Part of a small language model's weights: rotary positions.
Each number is 200 + 40 x the weight over its row's rms, rounded and kept within 0 to 999. Layers, rows and columns count from 0. The size before them is the row's rms in percent of the matrix's.

# layer 2 attention key, 64x64, rms 0.211, rows 0-63, columns 0-63
151,168,168,232,206,161,128,167,222,221,166,219,184,227,120,247,180,160,167,172,238,263,185,156,259,166,189,240,253,135,261,240,241,225,231,240,209,222,110,174,198,168,226,232,170,172,215,114,143,239,229,229,174,177,252,172,228,187,154,244,162,229,151,220,158
149,216,239,156,213,235,286,250,190,175,195,178,223,148,258,186,251,241,264,208,140,127,228,229,142,248,225,173,142,226,146,182,164,189,197,147,179,208,246,237,214,214,152,169,225,204,191,292,278,168,216,196,228,193,178,249,208,242,234,194,191,179,272,164,263
118,201,182,247,180,156,143,137,192,244,221,208,161,218,162,228,169,162,152,195,267,259,165,171,280,146,191,226,263,168,239,199,260,210,228,230,236,190,158,140,209,204,246,232,172,187,175,103,127,244,204,188,170,194,203,166,204,183,152,181,186,221,114,219,130
088,221,205,192,257,250,288,259,246,216,122,211,178,176,247,186,222,208,251,230,152,145,217,213,133,216,249,196,172,241,180,243,174,203,182,134,136,206,235,257,190,192,152,145,217,193,203,282,279,160,225,200,245,244,239,241,203,185,225,203,188,198,264,176,259
095,139,153,185,211,211,249,254,187,150,194,202,297,165,238,162,211,224,257,223,145,152,204,204,153,275,224,148,144,200,148,170,111,182,205,155,204,213,234,255,156,182,150,174,245,194,198,298,220,151,206,205,210,194,186,235,214,202,242,231,170,181,252,158,243
133,213,244,149,245,223,243,275,179,139,222,163,204,150,245,191,218,210,224,163,159,130,206,237,150,255,224,180,141,230,156,166,155,169,201,181,184,205,230,260,221,197,211,215,233,229,183,296,258,147,196,191,247,210,179,253,222,276,259,150,268,177,242,189,234
093,183,223,174,180,222,171,171,150,218,253,194,182,201,214,299,252,207,145,194,215,168,212,269,234,253,168,207,173,203,216,238,132,214,147,175,185,203,201,224,244,192,286,131,199,258,228,248,130,226,194,196,183,291,148,191,246,183,211,166,253,270,185,262,227
102,143,119,177,216,159,198,204,177,177,156,222,140,150,248,150,235,273,166,207,130,170,168,244,236,280,201,197,242,200,220,189,155,201,243,178,190,268,177,229,237,168,229,151,182,149,202,198,181,289,252,198,206,234,297,254,189,214,253,170,216,224,215,211,223
088,164,150,201,193,181,160,175,287,180,196,249,196,226,160,195,154,116,170,239,256,183,181,156,215,194,208,221,224,163,274,259,225,263,223,197,170,229,243,171,130,185,276,208,185,165,238,202,179,292,216,198,224,157,249,150,229,156,200,215,236,284,195,245,172
059,218,216,261,206,173,248,199,215,240,186,126,65,232,160,266,208,219,211,121,210,295,224,190,258,138,216,227,241,225,149,247,242,205,161,256,218,194,119,208,236,203,145,209,176,197,209,120,191,197,195,222,202,194,199,199,200,201,175,225,169,211,156,191,183
081,218,266,127,257,220,266,227,191,114,247,168,242,162,208,124,226,245,206,208,160,128,195,198,130,238,202,172,145,246,219,140,206,185,241,169,159,213,204,214,206,223,155,191,228,199,165,268,247,189,170,141,193,158,226,235,167,258,238,191,215,176,233,174,269
125,177,138,265,172,170,157,163,225,258,180,248,194,231,157,242,159,147,174,175,255,257,166,163,258,161,180,237,271,166,218,240,242,208,166,229,242,182,165,173,162,179,243,209,174,196,235,101,157,232,189,221,199,209,219,168,226,150,139,205,157,202,141,254,130
116,166,162,272,182,148,125,154,225,249,164,279,212,219,177,210,164,170,181,210,237,236,187,189,261,174,188,180,288,130,227,204,234,234,191,229,211,213,167,140,162,158,252,199,187,170,236,108,156,249,202,226,199,199,239,185,204,149,159,227,175,246,156,231,124
094,231,224,127,274,293,240,265,197,171,203,193,229,199,179,113,236,248,212,260,164,174,204,209,188,213,198,129,130,237,172,192,187,217,238,190,172,229,173,150,233,205,164,224,214,191,147,261,222,139,191,152,223,175,213,240,183,201,217,183,208,179,264,189,310
089,234,177,164,177,154,215,147,140,116,162,169,277,240,198,195,181,164,203,136,175,215,229,191,192,272,265,206,239,225,182,182,184,198,212,85,128,173,190,210,248,283,226,201,253,155,267,190,173,239,192,240,225,199,230,210,184,209,214,241,184,195,196,189,122
090,212,226,249,183,235,186,201,184,192,198,188,201,266,215,214,199,189,164,160,199,143,225,192,151,204,219,150,242,216,279,168,245,178,279,121,178,168,179,225,190,249,151,192,182,165,194,191,253,237,192,185,280,198,298,226,192,261,132,257,152,228,223,170,296
103,240,232,108,286,239,136,242,145,178,213,108,184,172,211,273,236,231,177,240,209,209,248,241,177,217,126,184,214,205,197,236,171,219,245,249,234,225,222,196,215,220,229,251,231,145,249,243,239,188,204,179,241,204,290,237,192,192,133,217,208,190,183,210,246
082,254,234,177,207,249,176,221,240,290,226,196,154,166,200,220,198,137,172,243,168,104,288,242,141,169,205,215,220,187,187,198,191,140,202,206,206,211,243,232,202,173,213,211,190,264,167,191,202,208,209,244,138,255,205,202,216,251,231,213,288,206,198,316,168
084,188,225,145,218,190,135,178,204,191,177,238,333,162,172,187,162,232,220,220,220,110,210,228,170,175,211,223,173,141,256,152,151,129,249,222,243,236,137,184,168,190,176,272,243,172,178,186,210,195,180,220,257,180,272,273,175,233,197,217,175,185,224,220,202
090,274,292,239,202,214,179,180,197,305,218,178,139,186,198,229,212,192,195,178,257,216,173,223,246,161,233,157,193,269,206,284,225,234,256,156,157,170,216,164,250,228,177,253,212,235,153,183,211,187,215,153,162,191,129,210,169,187,139,122,198,218,187,182,253
091,158,152,249,190,115,133,215,218,228,206,220,221,123,286,215,187,223,267,217,187,168,161,148,223,242,248,206,201,194,165,184,136,187,200,175,197,228,248,219,130,249,189,195,237,188,201,197,233,274,267,221,289,236,152,242,175,196,155,184,270,201,187,169,191
093,215,160,167,247,168,215,226,134,233,127,162,178,88,244,198,254,219,188,217,234,180,138,231,251,206,186,143,223,223,175,210,244,240,228,197,210,173,165,196,216,190,215,209,179,115,122,200,211,181,258,203,176,310,223,275,182,219,169,148,185,166,201,186,226
097,202,204,197,304,196,258,135,290,237,174,248,207,159,216,214,153,216,209,242,229,187,152,170,250,238,234,172,197,196,233,164,238,164,229,131,148,228,159,148,219,130,209,235,259,216,208,231,147,162,160,108,205,194,224,274,207,213,179,226,161,193,234,196,180
094,231,143,186,219,217,163,251,237,197,212,167,181,235,223,155,147,170,193,178,266,226,201,190,113,151,284,149,181,224,217,183,226,213,293,174,212,217,178,146,184,259,253,225,184,189,166,210,213,125,201,167,243,281,159,195,203,181,177,191,276,243,166,119,202
097,156,252,208,217,223,137,242,184,186,240,202,233,262,182,167,149,232,236,221,184,228,188,168,200,141,193,161,153,212,161,207,237,185,250,237,231,233,211,170,216,232,154,274,202,145,74,179,134,101,217,231,190,145,131,227,183,196,151,231,226,218,193,219,211
093,173,228,175,230,251,156,211,242,287,154,211,175,243,247,219,240,177,249,257,149,197,182,234,247,220,215,122,209,174,219,161,184,274,138,177,210,280,230,216,212,134,255,216,209,187,255,250,181,264,272,207,175,241,184,182,188,226,231,235,242,262,226,163,197
087,184,114,183,170,242,264,211,236,228,151,230,198,202,192,132,191,220,218,205,242,243,196,224,204,274,180,154,251,184,144,144,83,295,228,162,203,215,190,164,179,200,283,190,177,182,252,181,231,170,218,212,190,214,223,132,248,202,256,177,184,248,228,197,180
086,147,179,226,182,211,135,184,149,257,171,203,227,218,209,165,231,196,256,226,188,269,303,229,184,233,208,147,214,184,204,241,125,175,264,184,245,192,258,138,201,205,176,265,214,216,161,148,185,146,221,224,210,132,137,225,262,206,196,266,150,144,207,199,204
098,233,169,165,212,257,268,136,130,179,269,146,180,154,219,217,290,171,170,186,230,217,225,204,189,259,204,250,202,188,246,198,196,134,226,196,230,144,178,161,195,210,240,215,181,281,123,196,174,199,206,252,184,189,166,198,250,251,175,262,168,122,172,232,237
091,286,219,171,178,193,214,247,209,236,237,230,166,286,193,194,130,182,231,215,160,178,239,171,140,169,238,223,167,169,222,145,300,165,251,172,207,269,235,261,278,208,238,211,202,147,155,192,161,195,220,143,184,249,165,217,206,254,208,164,252,220,227,179,173
095,188,148,184,194,176,159,266,235,156,204,119,150,269,219,239,172,246,177,187,174,257,152,234,176,287,176,175,240,234,164,202,228,206,207,171,212,227,229,295,226,219,185,201,226,157,209,232,218,216,203,225,295,220,210,220,197,243,151,249,267,295,225,197,195
086,132,239,208,174,186,167,190,129,176,162,154,281,212,206,223,170,243,174,250,215,216,205,208,261,203,121,106,200,177,145,191,202,223,165,172,213,173,195,213,191,178,116,193,203,162,168,183,160,88,174,254,145,194,172,195,165,180,184,277,173,247,230,214,165
076,179,226,255,138,224,172,195,220,246,170,192,189,194,184,202,223,143,141,207,216,235,209,226,209,132,251,139,217,205,212,223,234,148,184,237,227,119,266,162,284,230,140,178,147,194,136,195,219,211,103,202,226,173,185,183,198,227,109,277,211,210,230,247,201
078,223,159,204,219,226,196,195,148,192,156,167,227,204,250,127,171,159,240,142,208,233,205,238,203,215,251,233,184,213,163,255,207,234,133,214,186,242,175,265,287,233,249,192,304,216,209,148,176,164,185,236,206,168,183,235,129,175,275,154,195,222,205,115,233
086,219,178,229,170,114,161,211,190,222,145,190,213,242,263,172,186,171,209,258,139,128,237,162,222,235,152,168,177,245,213,155,179,182,205,153,192,196,138,246,220,183,175,181,180,142,190,195,224,202,170,196,261,152,123,251,125,95,155,169,181,216,163,203,247
139,162,232,224,168,214,200,192,234,176,228,192,249,203,144,264,209,180,156,269,193,184,124,205,207,105,204,173,236,171,158,237,231,240,215,237,207,214,167,119,196,224,221,269,163,203,185,236,141,203,225,232,158,169,251,192,307,245,206,253,180,280,176,250,205
102,171,147,227,117,132,196,173,253,180,211,225,147,148,155,246,213,143,134,247,229,149,134,165,167,166,142,174,244,174,206,253,249,192,187,169,234,263,162,201,201,204,200,202,185,179,195,205,130,229,205,247,178,281,238,217,239,156,130,207,191,238,150,233,187
126,153,151,159,203,130,208,190,256,192,199,247,127,209,119,242,222,147,184,235,211,242,95,156,224,192,169,232,231,202,220,261,215,186,249,219,245,221,240,174,214,184,243,185,202,203,191,201,201,289,293,230,145,230,239,166,212,162,178,159,176,263,203,235,190
127,213,195,216,188,165,192,217,239,244,185,221,196,205,128,217,217,181,190,272,199,162,137,192,249,119,196,208,233,156,205,219,190,250,309,249,212,208,182,155,198,198,208,214,160,195,227,236,131,208,238,239,139,217,260,209,328,173,224,270,149,174,196,246,197
090,173,216,216,169,164,131,189,153,282,219,228,260,219,238,175,132,273,206,212,171,214,148,139,161,197,220,264,204,190,200,197,212,114,185,256,302,190,135,214,163,133,237,189,160,163,211,158,237,180,176,190,210,231,160,154,176,177,172,201,170,164,171,162,149
077,143,132,209,180,218,214,226,145,169,172,226,172,231,250,252,226,128,140,168,285,250,165,224,193,237,211,170,186,158,226,268,286,160,194,210,191,135,203,185,207,264,183,187,226,180,192,184,163,152,235,189,145,252,179,220,165,148,217,117,154,216,191,195,263
119,221,176,184,230,148,195,216,179,152,180,147,180,236,269,215,188,277,225,108,186,200,326,205,192,244,236,155,195,217,217,144,170,170,156,149,182,227,260,258,238,207,169,172,226,182,161,195,219,199,180,199,312,201,218,166,157,160,196,172,249,158,221,195,224
080,199,187,228,242,194,172,267,155,179,176,219,187,231,251,178,183,226,226,231,173,219,255,127,200,237,185,178,156,189,289,221,77,185,204,165,171,194,289,217,259,205,190,165,207,194,174,208,258,237,117,138,204,199,210,196,137,148,178,162,177,154,175,253,178
093,164,164,227,144,129,181,163,240,208,196,200,215,237,137,173,180,182,237,235,204,148,155,158,216,169,131,197,205,228,187,171,228,160,175,146,251,215,172,247,140,163,166,188,186,135,133,166,161,257,241,228,182,296,181,207,154,119,161,152,172,263,177,174,210
102,170,177,250,191,120,170,208,188,237,156,232,147,229,234,176,178,218,182,269,250,188,167,142,179,256,162,231,195,199,233,148,199,129,178,176,226,193,199,265,181,101,213,189,202,163,212,154,271,195,158,195,235,255,200,203,143,114,217,145,149,136,207,210,163
094,202,228,260,199,186,103,137,178,270,196,148,222,219,213,163,180,201,196,185,203,211,252,223,217,214,210,226,178,215,242,69,210,177,190,208,252,202,203,252,208,150,216,250,210,185,208,161,218,185,146,156,275,198,226,167,136,196,210,192,228,100,186,233,118
099,233,199,257,194,151,81,163,219,278,165,228,167,190,173,204,189,208,216,179,188,191,144,252,258,170,181,205,190,203,239,213,221,211,210,199,179,308,187,267,149,234,236,112,218,143,203,160,201,244,243,175,195,194,168,255,226,137,150,166,171,180,166,194,159
122,306,219,269,172,198,192,193,210,196,162,114,238,141,223,150,216,168,179,167,183,160,271,271,172,196,171,156,191,197,213,157,221,231,208,172,142,209,135,241,223,209,158,217,210,225,223,202,212,157,152,216,313,169,201,252,224,184,250,241,189,125,180,186,209
108,133,142,160,197,176,275,197,184,244,158,180,203,257,236,210,179,272,191,213,180,270,236,136,218,184,201,238,220,206,196,137,188,239,262,210,235,224,262,188,173,139,237,158,199,146,167,199,208,220,168,252,147,268,194,178,229,190,92,173,130,233,211,200,206
112,301,243,244,188,210,123,184,156,239,198,222,163,164,173,181,217,234,173,131,162,199,272,227,190,149,193,205,212,226,201,102,178,252,243,214,155,217,212,250,196,197,141,188,223,207,154,179,216,137,207,205,254,204,291,218,203,169,207,246,196,107,227,237,193
071,177,185,261,184,214,83,191,183,293,253,214,171,172,214,188,241,281,190,181,154,145,182,247,221,167,176,222,235,247,191,148,202,182,167,232,224,208,161,252,134,229,155,193,175,197,169,174,230,139,206,145,244,175,163,220,190,135,245,220,177,168,237,175,126
096,220,151,204,150,167,208,165,229,196,155,131,176,205,230,208,172,212,211,279,217,147,123,260,179,199,206,135,218,183,171,112,234,141,192,166,235,282,234,255,130,195,242,175,255,185,194,234,190,228,187,231,232,208,148,247,219,204,103,152,212,206,166,181,210
082,207,181,207,206,196,257,213,258,157,163,193,209,183,164,254,260,165,208,247,260,185,194,236,229,182,206,134,208,187,187,302,237,235,231,150,111,248,185,189,237,265,241,225,195,187,211,270,128,236,232,206,140,222,211,224,279,217,209,205,201,228,172,203,291
102,169,220,124,189,180,286,248,226,72,204,187,165,239,213,177,214,108,223,233,259,224,173,193,144,241,213,198,197,168,149,234,218,151,127,165,209,172,227,167,210,155,210,241,193,214,174,218,208,199,143,232,199,224,255,153,179,214,218,191,225,293,237,182,182
085,120,177,233,161,183,178,224,254,235,127,202,232,186,244,176,152,195,178,200,187,254,167,185,234,217,126,241,220,144,229,123,224,174,161,184,249,191,170,240,203,132,151,201,225,197,225,140,185,235,119,270,236,228,120,180,157,158,162,195,212,175,138,217,182
092,210,200,137,233,195,200,256,196,262,194,278,224,211,200,140,203,180,255,186,183,202,183,184,178,219,139,319,202,177,253,208,222,174,135,232,237,154,138,171,166,174,134,226,152,189,134,171,242,196,205,197,167,216,99,200,206,142,239,207,148,205,187,155,174
102,108,255,150,266,203,296,259,259,101,241,223,217,148,245,181,172,249,201,221,207,142,186,174,177,237,185,214,168,175,153,232,204,140,175,182,219,158,166,165,190,173,216,222,171,210,200,222,205,210,203,239,152,276,136,172,210,232,227,201,230,256,233,229,168
119,150,230,202,204,263,293,198,224,59,256,215,162,181,204,163,252,241,191,256,204,164,214,176,175,219,218,128,192,178,181,247,212,173,194,173,162,205,209,180,226,262,232,231,218,231,157,256,216,142,238,209,166,226,216,225,233,277,239,169,267,196,239,217,199
092,241,113,146,235,219,192,185,245,182,131,248,224,215,166,187,185,115,208,110,219,233,298,199,241,198,155,194,241,191,266,232,191,308,154,154,161,219,208,181,230,215,160,191,214,264,199,174,223,228,156,223,237,235,231,224,198,204,213,189,211,226,207,163,253
087,214,218,205,193,255,187,175,82,253,247,273,212,209,219,161,155,255,232,148,117,229,200,146,207,202,213,290,170,196,256,188,149,218,162,267,255,166,188,184,178,187,183,154,213,220,190,146,257,179,214,172,214,161,205,180,131,200,197,185,231,151,226,213,139
098,185,246,232,201,171,227,216,212,243,220,231,202,145,225,174,129,220,152,217,145,125,242,188,180,199,181,202,231,193,197,50,191,208,269,210,225,168,170,221,153,161,152,222,188,183,226,241,220,210,172,235,206,248,139,247,213,179,209,254,222,80,200,194,188
086,205,165,209,213,236,258,220,279,179,142,209,191,188,149,233,249,133,212,209,265,206,203,197,208,175,217,117,222,185,229,280,217,278,216,148,83,211,207,178,246,256,195,210,200,222,242,267,165,236,227,232,168,190,201,230,234,216,193,195,203,230,169,205,295
112,198,256,183,212,197,217,226,166,253,244,266,207,178,209,153,161,261,240,151,186,167,185,205,152,214,170,266,137,236,178,120,198,141,122,237,226,141,169,244,89,177,190,160,164,208,146,172,226,178,256,180,201,207,118,231,182,178,204,181,168,232,222,184,183
102,176,179,254,193,209,222,208,187,203,223,292,198,184,147,164,235,234,245,276,190,114,145,161,246,173,224,245,215,194,199,235,182,264,290,213,167,198,180,193,181,203,229,166,161,154,186,211,168,192,261,175,107,269,201,242,265,202,207,210,132,172,262,192,187